Each number is 128 + 24 x the weight over its row's rms, rounded and kept within 0 to 255. Layers, rows and columns count from 0. Numbers have three digits each. The size before them is the row's rms in percent of the matrix's.

# down: layer 4 MLP down (transposed), 256x96, rms 0.21, rows 192-237, columns 0-95
# gate: layer 4 MLP gate, 256x96, rms 0.209, rows 193-238, columns 0-95
# up: layer 4 MLP up, 256x96, rms 0.218, rows 193-238, columns 0-95
down192 103:114114107082142113151105114129113166103165079107100133148148114093128116136097097116088131129104149072179133133089144165146093131129155159118131147154115124143116122143112172141129133134159155126159090106133145131111100111087149092157121112130116098108170123147138147151110096145093088137
gate193 104:151107081130124130079139152102155124127129123110143182153154118123128109113096105123117137138169126165117139116103127122152130144148167137148139089151142094124094118146108177109161160156126079120180133152110132124157174144118145130105095132111143127106139111158075144135131135154124115066
up193 108:106133152113110117125126132057165119126136133144135145134131115162094127128091115092122101120145170139141117133143131143131136153161163130119133084142155132177073089105086106138144117132067160133145189135112084118109109093145106165127151107116121098102141127156121128143144107114104147137
down193 103:114144103136130103104153106107135121154126139092115139117130133140136083135142066096114109105132138088142099166110174134104101192157110161130142137124108141104132132167126114149141151123095152132141164101108091149130143097167129151145144126150137149141098147189163113084144109111155106129
gate194 107:167136132151100109111161163139142138142106118174118137111111136136095144148085095110131097152080152108118152104093146124101075095161124194163136120144124124185110135140124147132147130114133093174135143109118143104115073153102154127156109113133111128139147161136125133126105130124158091131
up194 108:110097111136170152105102104118138107076159149100122124117119114146154118143142136093099144130114134158148130105139115105154167119137114107130131152113130139100121079100144151147146112140112110097147160204093113085166124126115116125100194113160121168131115122157163110138124096135144150155
down194 100:112110160135155129153153107150157137133155133105136111083095129137128133075149144123158141117113132114151161132139115190138129103122132104112096128090164131126166151151153132103137103119114119115103149126145114121132097130097176165150174144133098110117090101131114133105146071127063117090
gate195 108:116129109133158160150140113142149159128114153150138152126171130156153145171129117089121121165118126120112115113121137165168154134158090147132160152108146136133136154127117138156142136139143102128115127146144128103172113120112144112111126118157177170123129099078087077101114147112198139072
up195 101:129137138113111117122101122173119141147157144140106107126151147140102174124142137120149119130101120140164093129070093158080114112124180143141122124118132103082130096118143110108129102113124139075142124122122087109091115165200119116173136128101130131109108145125149144188131100124150117106
down195 105:121178135136155140142150101212142147107127075157123124095141116085121130140179140164162125108149109129167140146101122102130146111138099128140125124179122124120152122117122151136113071133117127112100149100112106109109147160121153134139090123127121118135120137077098128162108095148091128135
gate196 112:142146133073087135125160137164131109118151141122119118121108139120111150091100135065118142134116152098110118123145114142116174129084148106125083140118139112130097151108117133142115093115115070156120166154113165150176124158126119164128133145134080124147148142131105113083162091092138149146
up196 112:116101110140109121130139064148150131097106113156170137093116114142135136166108132091128174103138122121152094147158122145124117108120146143103090100114151126093156179111090133086115106126139116090093176119165157140175115126136091104142147130108153112119142166120155111123125128116129165099
down196 101:137124117162106133158140127088119168184167109134092114114160099118160109133074146148107138123124133113102109142121116103147088155095141122149127137178125139150128101135115135136100155094147170126170116112126128104125144154127112092125132108178106120126073110162113157157138154128078126144
gate197 105:124097118157126132161119104146131159113179171159114147128131169130128087124132133170149110151112121077133111089113097103141112102133137109170144160095167165084065115103146119122110115154104118135135141108111121093117124175140136135147125082132147107141139124133127099126122165147136086147
up197 101:101119129113181151137126100108095171116201161094119157073134126161132130123112139151152098135070125115158147100135120136114131124148140133130110130144159139121085090107150160169115096128128102115135146086099138094163120154110117115137117113124101141098140098128094114111127170115147124127
down197 107:114135100122116164122105134160068145157154120121101104128135145125128094128126081153142115145175104131145123114087146116136148136109115107109123131109119108119077088086159151117092178133104112117115106120120111095105101176130136110131111102119151132164134101143134102115115118160193097164
gate198 124:134132149106157115159142129121158116112154154121127101126119131162120172157114148117154171160125137147105164139123095113118144133146108193146137099151163115110103108169109111148124087111154155143080143114113125103125124151158096174106113183135123079134112091160100133134098116153139103132
up198 117:160107132092083128120168107109132115159182139172113128097138164126109157157182122141053148154115122109161148128152158138125144103147109119095150134158143156139113122107122139121125122139112111077105120140130131150122170142111106133136088159127116130109133110083139095094168136146121136133
down198 117:127156142204122118134138141133105127145067127111089124113130129144129143081112105148130150109137125135134159127117163108161139130168146094172093128112109107134132171110147144143165131117123082109174150135131138097081128142139136148144172136105179115082115101118124121148142101154154140125
gate199 097:155147149122111139099133122134127146091100085117169132140142159100138112163131122113090171126161136143153141140109121168159113136138102055145099130125128148153098120115127133149146149142142168111157133137077140172120090092119107123093131143128125178112117162093134136139125077167122147144
up199 095:164115142171139089132121085135127125121095097084081136123113089154140117110149065122141141150127124106141123106173164114145111111150134120158143112128103150078142119117127111126170114116064138172132122128122104134130101156150131112110112128130120135117127123118119154131082186122092084129
down199 086:113149101140120137149125151146176145075152139137162151121095102141111102134079200107139138155129117122103127112122117145133163171129163111080112149114104152143086119135096143137124126131130094088160136174127097123114178117111114131166145155145104128116143127126137145103177133112105125107
gate200 089:138133101129093161103109139131160120109182172119122145158106133087143108072155140152116073139149121135113144129143110126101099137132176088135130125154120100151128119112115155085125101117102080118143139159113130173143149104137088157100187134104114143137125122134128102140139103120159158126
up200 094:114115135139115138156123124148170128137128155168143134117092116155145096124139136127113093067147142131125135140095086159100142158143119154160117141133132158111127177126180127155110088072147137150113133187152153171151120101132151147105106080123157122142121140111121136137165154091124134108
down200 094:112104114126119129139130129122137128151159120143157150141133142131132067186147116143105141126156146104130170079133139136155147141175175144127168130097110107127151154157149123158148121143117101116162156109101114125131149106178147178197120121108107123153107147109106087133117103105104129106
gate201 101:155079127139119130104104136145166110121108175146109121129145129137112128104111102138114098105178132163141144136108149100107112089160119170127121143135164111121143116097073122137181141112119109124111066139130136087113167141162088137116128134126130179123142091118110109099104137134158083118
up201 105:109132164134136107126057137119123132134145109132121143142115140190150116142148160125149132123151160144144144182121111104108148173104160127124178135151121107143081128136128108170114113132121142103166154109123087109124124105131151146097156107133101115125129194135157141166137106151122178129
down201 100:086144161114134116156140119107158097126170135115124133128148138130132086104098152142122116137166109126088128141114136115147109097126198096119124120119109136108142131179135113112174108093192113152148114140148131116097166108128136142139089151143151094127148141130130163178119149180099140119
gate202 088:112104108096146136139166163117117093144167156159094179143115073108121141123175109106143136154182113108142171151129151117113114119159122118164140125098118140111130150110150137089077109137110169147172098111143139136143138106147131125099113150151134119123086090157154144123136152140125100117
up202 086:132152132160093073121141143148146163109127112109105145140141171125132118131115120116124155166129087151145144170174106130155087122109109106122136072102143130126149107163110153124087137114096102151159114107133105128132141132125179126112161076088119127117171108115122107076143132138149100133
down202 086:082138124140108133109132168140128121117155106131125119148127093098167149120098087138142131087115158123174162133128189114140155127199107138162173130133114119082121121105175112127106100139131160142117117119126119121134159134086138123104118151146140112152106088148079149167127118132119113106
gate203 104:136158114114145121132120176149131155137105126142158144168125091108126137143069154151120127153138176145134125117118105106167141162105088163104114120105145153154089130141110074166133135119134135131137172129129143106158096113174093107124122151116092120106093173130130128145115100140153091166
up203 106:111144133126121130104082129152124114132169147171150119140095152135135125117139103134113084144119133125074137113093111138098139119154137090118135145098078142165111091145132115178121124155123127147121093140060146132105134139115116142126123096099095098107111178101141131141098117088104179112
down203 106:100093142139129092146112145162115084098157073148098103118161145140128125180150123108107115182139107145130102187103166156135153195114123152151101162106103118104114124125115136117152150163115091133122094129134133127114111093157141121120113115130131128117121158134138144175145155138139127139
gate204 100:143149141116177144114127121167130144097140137182125162126151139113129146113152131139142141111116154124155142127127187109126183131085137144115113077117121148127118135155120168130139137118133125181166150167139177109106154154154106088153141141081137143112140161107111133119116121062117136135
up204 100:121163112150126111123153095129143090120103149144111118116103132114116132091128138121160141101102091097180110096153148099128141139085161168112141092141146150139148120161149154156121114143130090153169119126098130088129103117134129145106178186091103141118157174129124144123104144093100114149
down204 102:129104148103105155158124148107117154133075100119121106137102112127163168123172134184123125153115148140121083103118166093111146099136129120130119128145102140155106118069076152149155119170117131122134149107127149122117131129119049120148115164132126097134121140096124116106131118151170130153
gate205 101:120146147135132100121134113139162104122159110121148126125149112146133148145140134123136201131159148145176166132067090074112131117172123172136089167137160104149091124145155144138162124146111129121122159128145125124150136127152128164143132159107141141144106128104089119092133128155130138191
up205 115:122143150123140131140104094118132165165081138095142164121136115121123119120165146146105136160122140134123198134120066066098131135155128131096094117138166125169101131106155151090155116151127143134113064173128130106107115137156126135148105134144129138125124114116102110130138139150074137123
down205 129:149131151143133126115141124153167119145146065135128182171134148112129100117155097160170132135150112147167125087085107096149144117128091145117105136123147101115100112117159144148143111154132124110144151114135122107136158115124052110140075122137135131109087084118126120131159129135119173109
gate206 035:148183104114096147137123175074096125087158121117139136126161128133100132163173147141120103151132150118106142147111111097117132100076151128131095124089118163126151118140147108120131130159125148156092100096111150142088127132105120130143174071161136149159123094143137100108100115133136150135
up206 036:089122114143137129148117100148190097178101136095129148140113146163142105100116164099139117104120151143139097139156122141112096164187130116108187112118141115142111102181086101142140141132138135124141163141097135118176114157139144155136116146119123109111123147109108141114133175086117124108
down206 038:083131136111117151146097130104179154140153128108089133106110138146104125085141124132154132110065153076157168136146162115126123152143169147099102135118101147154115130173100085081101112148141172127149138152095118139126132108138145129161122124157117118137135107077114146090106137125128125134
gate207 105:117149178132128113126151138168158139104168141145127126140118142115160148069141147124149136142100128125122115118143149110124160172164146145127133141093078110070113082146145149078123136132129135129121122169131098139148113094125167061127113111148129144138175145114138099137114162119098108148
up207 102:097135125133153117167091124155071099108095120124134169119100111138137110141121121122137179130149147132101094120140115109139089142148163158092099132118159134133111115122184130129140124182093128132168127107123103096128116134093124127133121130144111074103176131155174169162124140156129127153
down207 094:121149127087117080152143141120153132115144133082111085118124093079143088109115114132102122155116140141096131145103112158149115119107065091166106128116147133069146112148130138150104130101122132138127140119184165110139128110118117141106132143148120125120078111137151114064141136107125087149
gate208 113:104128179136169080150132144124175111149068120139131171116169170115155112107133166093154141174125121088123129102119111162111171119129105108138097105159125164112120105117108150127113110111104153113143146100111103151129111111110133085124154150106112114152129129123096165127118098151111108134
up208 099:132113121173104123143195110118110107126138094181150148117144136130142143106140130133172120142117114108085122160102097132088145089136133132135131134157161133104087101141131150167129075191136136110117167083146135123142113108148098127142096111111106114106149090123132151151086116128127128104
down208 107:082154140099107145175122162135132156138120119134128128088130122162128126123143142097122118163153135135073151100167155163104153136173111099096122144130092104152126119053096110111107140098144181132134111149117104145132125119102125133112184143117144140149123123129145130119094117138079112144
gate209 100:175148168162097108134140160115144078160130080102139113157171123089116153129106119131142141177131161099161143079123109138107117109110115156108165110115150136136139138142108155114092179118117099089121155110111081139118125108129127115140132161131128104144135104144158114086103119118155117103
up209 103:125149137127160080137168123157121125141140067149157097115175121137104136138156128072181145082161108097129149145122134125134117137132126170099122142130124150149157103116118171145147143168119123118086115140116114125097152147123129136129153132147143137149125091123083162075117128137139118077
down209 101:116148166099121122148129100113154114148185172092124096126150153108113111143105138092128182202125133106145161105116120157133130121158110165143166136132137104154168126125101099118131127143154132124122116102176126104135106117090101147147145118131117166157126162153137114180134111113117149142
gate210 099:151144108162123114150131101179163084141136145145095139075160122139066151134097099098150155130159112145146143140135127116170100114136111170131156144148154110130121061111126122122150107143139117126104113160131109156125128100112120125151147106119105167192127131156150109144145141140115115098
up210 101:133130110130119096146106087135126177138119120115080162129084096084127156117093180125146120134167107122146173166135112125088109107153111155103159135115149110132133176101139145145092111096106078151124118130119114143130119129162134069116160137139103141105117129153150147111117123103157119154
down210 102:138138097125157157094095115141115099146175101125129098081117119124121108079119137081157116140148171152099112117157096103095097077110113164109134123120089121156123111132154126154099160143148130155070157136133113111096102158132116143151108140127114165158122144149132148145135128114119143088
gate211 101:147099083127128140117126137108134140147131122156136144086122095141148174117115134120154181153123102132149120097142150155099126136157106174110146129136165088124145082188111146159113152102125102113083094162095125102147145109121094128137151110145099137140132123140087131165135107134157168095
up211 105:164153124124136125080137096157121111160170177099170121093096173116124101117116154164131130108146135123093191086123148121088133140146164121123129170170135078133095119098112110097099105130127121130095131114142130118138102134133139105131155088132109105092143128148135132121108148119121127165
down211 098:130171111117100133174147130164156117082119150118118115135124180133111079146127144121161146117156103085101121153118183119130098115161123131128121154133104113116126122144141169158159155140107139182164179113092121146148104148136107132133142128134140131126149129104180108122162137135117074140
gate212 089:119134142081161137141144166092145152108168134172158137106160147115117103144154161139132106099117138140127086112135116150168128147066156116131096136094157161125089116147111133124162119112134110162103151121119130133159087146136106118169132147087083140146122123120137102080114167113145125147
up212 085:155144120112144123129130101144119108190112112132100123149092122183113148156102111140127156146147091167147139131143124110124113098162146096169102117146107073141162118154144121090116116144101081128157085124147167113122126112123150111112083158138127088139103115137118166144143095172144133130
down212 084:119140119123149079138130151114097116130131150194109123079127127089139116091142177117109131112120124126077110117103151115153122125112102095135096111143114172109122110114121122092118109091086112142141188134128187115135096140161150146135153145123182125086117137149123136142142120099135116150
gate213 090:087122165139137179168139113123145135121093122156151141095123124179105137141081100127151124123152119140131161099114184128119151161134056117129141100124094093126155127150122110110128102106128078132137106113104121121119107105130141123147134136084067121126112122136165132130123105138144163092
up213 091:110166155134143125112119116169090137113117158100097112172135136117116124168132134170087125141130170121118126164078134152124117108109148138122121119142142173170104155113174115162110159121109156155164112133079137114148134126142134155109101152174159120158118134143149140128114101114062126118
down213 101:146137092124105088120110146150112172103146147122103133147148104132097099144166092131133141165108173144150102108103095110169122113105166136080149143149139154124140148126106116197112146162143119148111126130139110113158123137141135180106101133199131152145109114150107118150124141149105117129
gate214 110:159116123127185106125120073137171141151092116143115130115148127112127099110112147089151127142080177122090132096139131151112132136116088113157116126167157128133162121148091140128102091147105082072123144122153141142123121133162157109155111147125139129155163100146125127108119180156129152109
up214 113:082103147149134153111107139154078095149104120157109116113164071087121156158159174093088145135160088135163135121132118139143137134132145166123099141103144083126108117139169077110129111090161126161159137127157144097107147136105139130105109133133134117126129149117104128147167140099129133126
down214 107:136169138089132152163121159128136106111060109129154098130158113127101146145136155170160114150149106133091117132116129129151082162119129142078143117096112123154097130157132085108103111114128138168130163129120167121131130112130127137123124127129147143086148085141142127093117065112112156085
gate215 095:146138159167148148152131144145133174109168076151112109158139145113126113103129118104115109125144137079182149158101104083119099135152145135087137134094122119137116134102108117119079116131104113120148197130148123112144179107145138122119137093154097112109103117131164123130141092099120157129
up215 099:151161153090091167150143134143136108134128090103109116118106116127071135105159149158147079094114179105161121129141137100111099143127143130126123113102139128114141135152083124174074119117112109093139117123174136119141114143153100149139097105117185129110138128147178123119173133123118140142
down215 096:112177102114161163099183148153125113134154085106149120120129101114129114131127167127136117099090144135085115093159108115165176161116116156123135081131140129112128128143129117144136170082094113137115143132096130127113125115131107159136142189119098109151151112148093167122142110130094095112
gate216 104:120154155124132133136102111110158093088089108144154139127083149126149095138140141141106081084119124112120098085132115119121125151110130120105148083124124098128123153176059191103158138114138124151140101134143150142177102100122155145124140141114127136101123138155124162112161116084137138137
up216 106:057144114113113135091138097150167089110137142125154132112094115142140084111126103121108084129132124102167106127102132134097129155127087148122163069126143128144116164155108163093144129126148102134111151124094147111141129153128135174128143120120169154085117113179113130130152094098137124141
down216 102:117143152144118132148169138112132143130122079119169089146127121142125090122154117151136130095127124133101118127126109117119095160200112136125092129115139098118100130164102121116140145102147111128125115157140131154118204127126141138114085133109132095154093088143100165165086095081110149131
gate217 107:100146103150144135151166109167136137104090101137148154150146156127095136126191137067113137135126125133149125095117089111107099114146143119149119139088143101128131127115110111137093124053126135147113113143148182140091178126146138156100144112153134156131143148112124136114104104145137145170
up217 101:121132149095116115130132073157134138166104154170140074130118134134113094124127106148107148153097089128081120140157128137157167109136115153133136132093133152100127195156136127098117131170162121114116131118109104070136171121135130104119094142111150143107133112123126109154149080168112117143
down217 107:165133108099152118095121124135159094159163183127112147136102108141112131137107098113126124139117136154162145116144094126129147101109108084142155122107121096148134139119171137141101130184137142135156145128090106153127070153147143096182105126139074133126117129089141121120138113117087088097
gate218 109:123129150148140159142101135097120159109154126088126180120178123107121109157109109093129101119129124154164142108107143178098165132177139093157120158096136107130096098139121144132143139140101090147107130132107132116166151137110115086126112089176166104154139098144129135112137118122173140166
up218 107:114144169158100155121145118111075139094149115102140134115134150164148082095141118117147131151115142127091100136127159101132119139150137109160126123089140072128160117092114165147092097182128094111141117117069159122146120112157098117116158112125155134143136115117111108120135151157160127176
down218 118:124137146155112134099114135084088086126137140100170118135137118103138112146085152154110139128132152158131147129139156109116145142169152112166091172131123075110119153138136151143112148140131075146122134095125140106103160081079102091097126140149146105157134084154091138104128147100139107117
gate219 102:113166139098149144076122182118128111131126107143139159077122095146129159102114089162087112135126172138111156065112130116165091127083101157183131133145137109156122111128122134102148129134130115118108158106110136125145142104147140091114102160123105131108149109121139094174123134117159136125
up219 099:149126111148158096151112080117107118138122160109156123147126145119106113175112153102131130096110142135141128148155140135102135153088102125094123111109153176109117112078120146120106115119110120160121090147079085173118151133125127150160167093121103105129089113087093154097160155128107150112
down219 105:088156138110133113121096133166143154128189143108124109119115127129145149133137138071091117150119136134161084120115115135159123134077120090160098111154140126104150127113100173120149114116137112166149118131129129131143144101150171124095128132139117135143096172042115125095144118112109129156
gate220 104:150124164137173091099137118128098088060115109125087147114095107175135122103127128129153143125198154098137107132126121134133155145164137123090146104141121134144089134114117135143121141112173109135088137139112127121157083100122133098142115136111085132113161090142155114106099126093137140106
up220 096:119086145089135144135076136120129130141143161087119138102109130163109154144084109183088170141102106153136080112138110152129113123094125146139115116121137137166157144116129079087153140145128123130167134095126146137125107128111086094096176161087112116150105156149114132111122150137141143116
down220 101:176114132077140129158141131091099170107108115118099120122177138132159116133152151160129142112171086164138142112138121157093138117104149124122121141145096099109149152143109090093083114101162121144098158143128148160125135085119100084173147112129157113155119140124123156158147109126112154119
gate221 102:115122139100146100062109133159117085143106143145133086158152113123115119091091143132118156146165134118203100112102153119105108144113117136137149120113117146131095132122142130157147138129152101124080150118135132149162149152089087096137136119164146101145133074089134133117092107109134108148
up221 102:116127133136170138168124139133112108128148137106161122095131075148167095126133132128118151116121080100063166137106097169154084068128103101142128120197144120133124143109151113118162096124102163157099155118137145143116155116132119159156157132141138130142156122158116135117121111130116107134
down221 099:129078080149111127149135138103149143142100118130140156138116150132151111109098132126111128100146144166124137158111105141114096108100070139114107106116151111120132130110106169145132131107113166094117120159126114110105140105165154130173120101092049167140105173167150090134127124116142151121
gate222 107:151113111198104137125117122122140125137082125110165201126125178138114142136116133109159155153136116096120163104129114113140165120145092105121111113132138115125074109134131130094148099107094144134099107195131148139137146113129098134112166144151096128091139139118165126086120134102115123140
up222 114:104098135156106164164109149153097141135101174086143132131124142126150088107129123170098147164133135109119167113132122131148156154136135154150136069166156118107080187079144132110104146130083116129118129108146156136120154150110130121163106131145120142125117153120164127127144116074129135097
down222 124:133108117161077142090119132089156153132131119097158109142131064126169100098144150167105140119127143136132149126122124089151151180132098113140093155156143118115171147076149127112120128119127090101139121184161170142119100140138111136137104120112136117162134149124139141150126168155154147119
gate223 099:135142138143100157122134122137146131138133107129093117158173174136135099095083119138093050102108129081157113120118142115105122112093166103092117170108129141157115092116109157090182145123127135133165149102135133097117147117134137093143110135127165131145130105104123157117126122125156173133
up223 101:072150106112144137129143093155089153095106120147137150115112133112113134196132074136086098149106152111128149157109137134087085093121141136130107172134174173143120146100140128143130123149105134179153153117126138149117160145123112155161139099130147113111130162140132137142099172113126121137
down223 100:119114135092130165134113135106163113192076070180158109127133093169144150132122133153099152070115125139112091147117135145116098122179084088113158154138100135148113121159123131139106132139129158142119106173147120092125113130142146132143109145120113135120119135119122129122175141102115151128
gate224 077:133126135126150138106144124105118063081166097176109114096140152112121112130135095152149122112140098136133192139143160116113151119141122094164168107121125135140126090110105150102162143140107146105129135156136156139129110110112103161117128161097110193111085141136134115092153110160127157134
up224 091:130118156117132146122085095140147185136144109116087140108130101149101143131120143108151106153085164133152155097115099117147094175127110146138093123094118101123119112099104086171106093099111160165126127109155127130106174161112097131110147119134122116087118084124110146147125111082128116147
down224 084:105115066116132082163169138101161124138102171139138137136122103113120102096139142123112111168121124134128135148137124160119156101145129130114087130149115113119144144155164123110100126121148062113119117148135095071144189126177122132109114118115115140139125161140085130097121074152120148138
gate225 099:083121154121100067097095105162154105109116150104165126139149150124122149140106098135128128124153177154126133149096111107124179155098135094120165095108122145132101115133164127121148104084165136111124147140167143124106156136085121146111107103102122133101170127120119134105138158139182114146
up225 095:107132102158123135117186142135158090136130149158123145070109104129133127128115136121075121138103105108134099084143148141125126117105146126104116088158117115100114137123101141151161149108095103094127121131168124081116168154109121143157135104068136137151123128109103170149154152176129105104
down225 095:115098145075126089170167137137113134086082153100130114122128144120147129166146118128127120173128131113138133153129126122141124134105117093109107120072086149149169089128148095126163127108103142141079126131168145156128173120118120151113103070134138146136126140128108184123084145137124114123
gate226 072:116130137151097134103174142105181115115123106124066112148160139103148133105122143115103093088125099126140130117115144126139104136158087114143142149098118152149166146100111180113066133127079143123096097178135150102122124158126081110120118098143136117150097114124113164130148130138119139148
up226 078:091130123121124123123098157109161164149125094153089158130125133116171106100143129131102184128127099147104099136101181109158126093135126141160135113106105132159159131102091167137117167109095141111124105175146088135157111136146128111141140106175133110127138101167100155154149107133144091135
down226 083:159122128163145143140134082146090101123140111120168109120091143109122113113117123119183133127084109125133135105157054142091142130113132118104104119133087140124122173127150128105149135135112140151154079077139091149139125126114137123132116139119109117137123184070121106165111132150175112131
gate227 121:147133098109151120110138184125150116093143132138111164129112163137081121089141122073149154138118145122100151159121142145092085134097117114081098106134140129138129099158161140127119132137082147139112088132126127144144087128126174096146111095144133133119163171160093133148123157150159158148
up227 117:117111134112178135110151144150147124130091151165095129111107140157098101179133106091192108100147118104131174140154121171162121126139138155117123099163105126133132134140127088096145103104116157142137097143111150119154093133130113119075104119150149090101124162151111111154104133167132136119
down227 124:150096119073108127124103147105107162142136114156122162126144123132116119161116127156186117152094128141128123164116126122119106138144120150089133168118126077103107184126137153105134130165119128112129133149108139111134124151101124103128105132151129105146160178139109135157079216120117106124
gate228 109:148152120125137126166137145125170167108102140135125127169150167124105114095153159146143152164171161101141145164126126152132146102091133128109122138139156130182148130192136109075150110174121150160137129157114147137147150162120125111160140146147155159171143119104113113139087131112123114143
up228 128:120126181111077132115153152148121118160088151105125145099107157162132143140148132150131182146128131141122146147137097136157123109111163116085193129108093144095127157156132123090155118165156145156173134141157114120110155114124076104170134124141149126131143147133167128154135140155131127154
down228 129:092101145129129138120142160170130132143154096110119116166142111125124143110101117105134148157076128139137140144150086151131096113177148097140142150099140106095107175145136137187131117137143085151097113134162109144117166106160126105193123100163144128113150089131128150139115132099130168133
gate229 090:126110131145138133109151093106141153124114138166122124120136117168079157062078131140070165140109131140135157146127147157175145158145162119193160125156138109119107169141113109134140125107132131152096128105109142175127140178118117118127151141140128149142139151139149108132113160107143150164
up229 088:136135097104119141084128120109103112153100027134148109130134127090122116085122122138100108127142120131122101127092138107119082117130101149129152128129162167120105094135137191121129129151151118084103151158151120129143108112106171124121106103122129104099127164107145135104104123098131090140
down229 091:115156128103125136113106123128122125119051129107092131121126141121120107166096108133132150088126088147095163141112103134127123125128100139142106097159123143094130109146144135202152105151112111159150149109165142117123182150186104125146142168139130134150119122125163135097174139126113100156
gate230 104:105153116131119168126137154152161142127171129088164149083121099138132139105107095164179128146129147085133177121094106132062080098133118101166144105119106137122137107082136113102148101108159132120112150112174138132096141123111153112135133116119127095144141155117153137134099094137131136122
up230 103:109079105122149166134127154121127163146144073173123162144135143124129106127110135107131149123148103142146121123175105191143145108131123134127131160144111138154098151170114139170137102146120145161116109161105114128126135132136132103107113134084078092122131121127139135106175144155174076164
down230 098:102128139095147129112125122164105109110160117117151130157130149101116091147114087106112087171117113115105139159098120163129100115116106118167118131175105151142121116173095151127124136091118150182129134122163111162111141105157129127080146149139150107152134140105161182125125163123100080137
gate231 102:149134131133129127149105147124124132098143143148177131143114148105119119141141158135131149130144131077111125140131105116131133090134078152112136128178164132191090132113114130081119171104122124127126121139122173146084128149103106064091169124125113152152130124197101094157135130122119149113
up231 095:138170146095094126113167133098143128106135141143131154125133145123106094128110080123127173107119090136101096112121147122115155111126103160102121085150111149091121138131140103124115122136122090158070168116095146162095144137099109099077127161160133123161090113113115121100168123090116151136
down231 096:118115167116157137119141115147106136128161152141143120119105137151106143188138131101103111140165097194133107124133152136127169130129093120137138155131096148141154093113148160165077188171132099128127114123146143101147082101142157121142115129124119091138131099161158109141136103160139148162
gate232 093:135173088145114143128131135134152148086095126140130108137121133106124129139105103178170153185117121107133195136086133151177152088099164142101111134126143088101137119154111132088122143142115144130120070131135080129123129114119109119108107147137102122120188135123117120118173119119123127136
up232 106:112109167127129146149133152118086149147169140143123106136160161099164109157129112134080079115137094145148105067128108109139142103154101129136128144153112109133118127100123141130067098151134103110130086167114132123183129129117120112152173132113126148117109142133117113106145140157179141083
down232 106:174142115158126178160137086161136149093142128083146131087102111125165099118095168120165120087110159113122110157150134082122096129119149153131162087104140117135121134102108117133153122131105124139143111109124121151146145177143094123059127111103134156132100143107133133135124118081124136119
gate233 100:115105139121112067157113142123134153152121141116150165169130157130171116131124116108126140143094128138129127111088145170158121145125105158114137133102106172122123115114115158156160122111115143114110162138061143105154149123124147107142164121124097089103146065123131156085084116169148124126
up233 111:120125105106124095140090142152137084163111103139086135115139145100142126137148150116112140148153125146154122137180112154103156112175186139136114134159141167076090157127116133116157142135094129137110121122149100131156138186110096137112108093154147180118123165133098131113132143090105116124
down233 112:130156123106071114097139124095115103096118175098116145140127172124123141158116150121159081135123100104146129136153109128108126106134144150141108137090107155128140172123121105138099098135143102146106106141104139111164174170098120145075125115083138108122093126172127135112118124080142172119
gate234 086:114147140186137140158102165123148143076144124128136133115139137087122117116108118152154124121158066168106135104137149110131137146158093136130181112138151140141115108109127168142151122127152131163147132165115137088161106157130136124101149173104136111078104103142086156102160106156123115106
up234 084:050131141137123172110091116126122134147166167094096091126160155137181124105100143147085150128147145112141129144100086137097115144112114146125107135125112143172157118126116118106134149080135173122147161110123139119139117150097151083144140143116095106120138138094159151151116135150117106143
down234 084:165115143114151108140151137093079137152118194151107092124119128140130153126134117072103155177130114104165121150079110118158105101120129106130158113152130119141131181117155145134133109097130139135124150136090088111135131124158164113157130143154150136097144140091103146089132102124130079126
gate235 102:138147166143118118119133178134158130111150159128154150092110115175139126087117118162090133101102104135143129084092156172150122145148148134137116139133147148119131155147091096113108094112121107145117126172154097149107125110120152070129120126146109155108131129129095155120130177075166156107
up235 101:125109158140179161139124114193105120135120116099124099140108113157112128117107137113093122132126115164146128152100129155094126154142108137178161133137119101127140141100134135100090154140114160161113053110123148144134114142128139150105122135156160113077110130166161107155087163160144129111
down235 107:132089122114144095138110106175113134177171106139116149138129140137132124121151138152139106104153137144142170141104182155142089163156159106093132151140127133124110127161142108087124120115142137098164102115149127165121128099108109129102147147153133147104175116130085113064125099160097128093
gate236 111:104115134112110127140127193116136117127127125129110112111139136110096131112134113138123125148127094161171132119092131101093164118165108148114120119152178182136117119122107180106141135073113084125128101111121129096117143114114187105166145170124128147152125142142159118153098144077129160157
up236 109:174116121122144154149136144117158169100127116103154193107167149103134142100110086126125112134116143121159145170140100110136157138117168138177153114112097149138155133150175135118144146114169116141109131076086090172125115126132165112092108140118125145114082131119128115148110107129104139132
down236 106:151100126152125096135130133122137187158126148122153155090104146152160139143125123149117128095174094168126140111142156096148108119115160107121104130152090142173134117109128116141158115109131163083159117150133153091166110169131115151076138119100121084107181129120114115122144171130121108123
gate237 105:130112139143171063125081115147164160104105136122125127127112094152152108120117139143107093145099110151112132137100115124115145124126126144134164135100114196154093117101142164129115097119126094130124112100117124108176147138123110111163113150134110143099134125150180109090143172129127082170
up237 110:134136142097136177109146159166105144131137136135132156158159134121121110125110148109119113179145151125112119143127094165119125108149101095124163114102128153119138160104104130159117120098088102094120195124121101153120169149092136136084080091094126117099134159092108102136130110154144153107
down237 100:093093144157091150104171144162151160126099167166122120106148106151134141113082087090127113170129156143139137098119111105123169138157113158105131117112140094113147106120110122117128124071079092147118121124106157130120124164144157144126122117125121136148169158161158141166133135149146128162
gate238 031:065138149126117091123161171131133131102130137082160159119146166140125121099118138132132165130135130123161120127128162156136077143136129101136138134119158136144088124091126115169102161119138100141114124156139146138125108113114086127081128091122164129117082109151118079130123104169173088116
up238 030:084117147149107126102147163104087104128119129096148133145148114116080128160129131127150127128148105125167093105122166145116105158116132102110124136107145130111157112087126082167112163171151120155120110142163139142116096118107128121073169066127149125121116128125148094168132116123146080106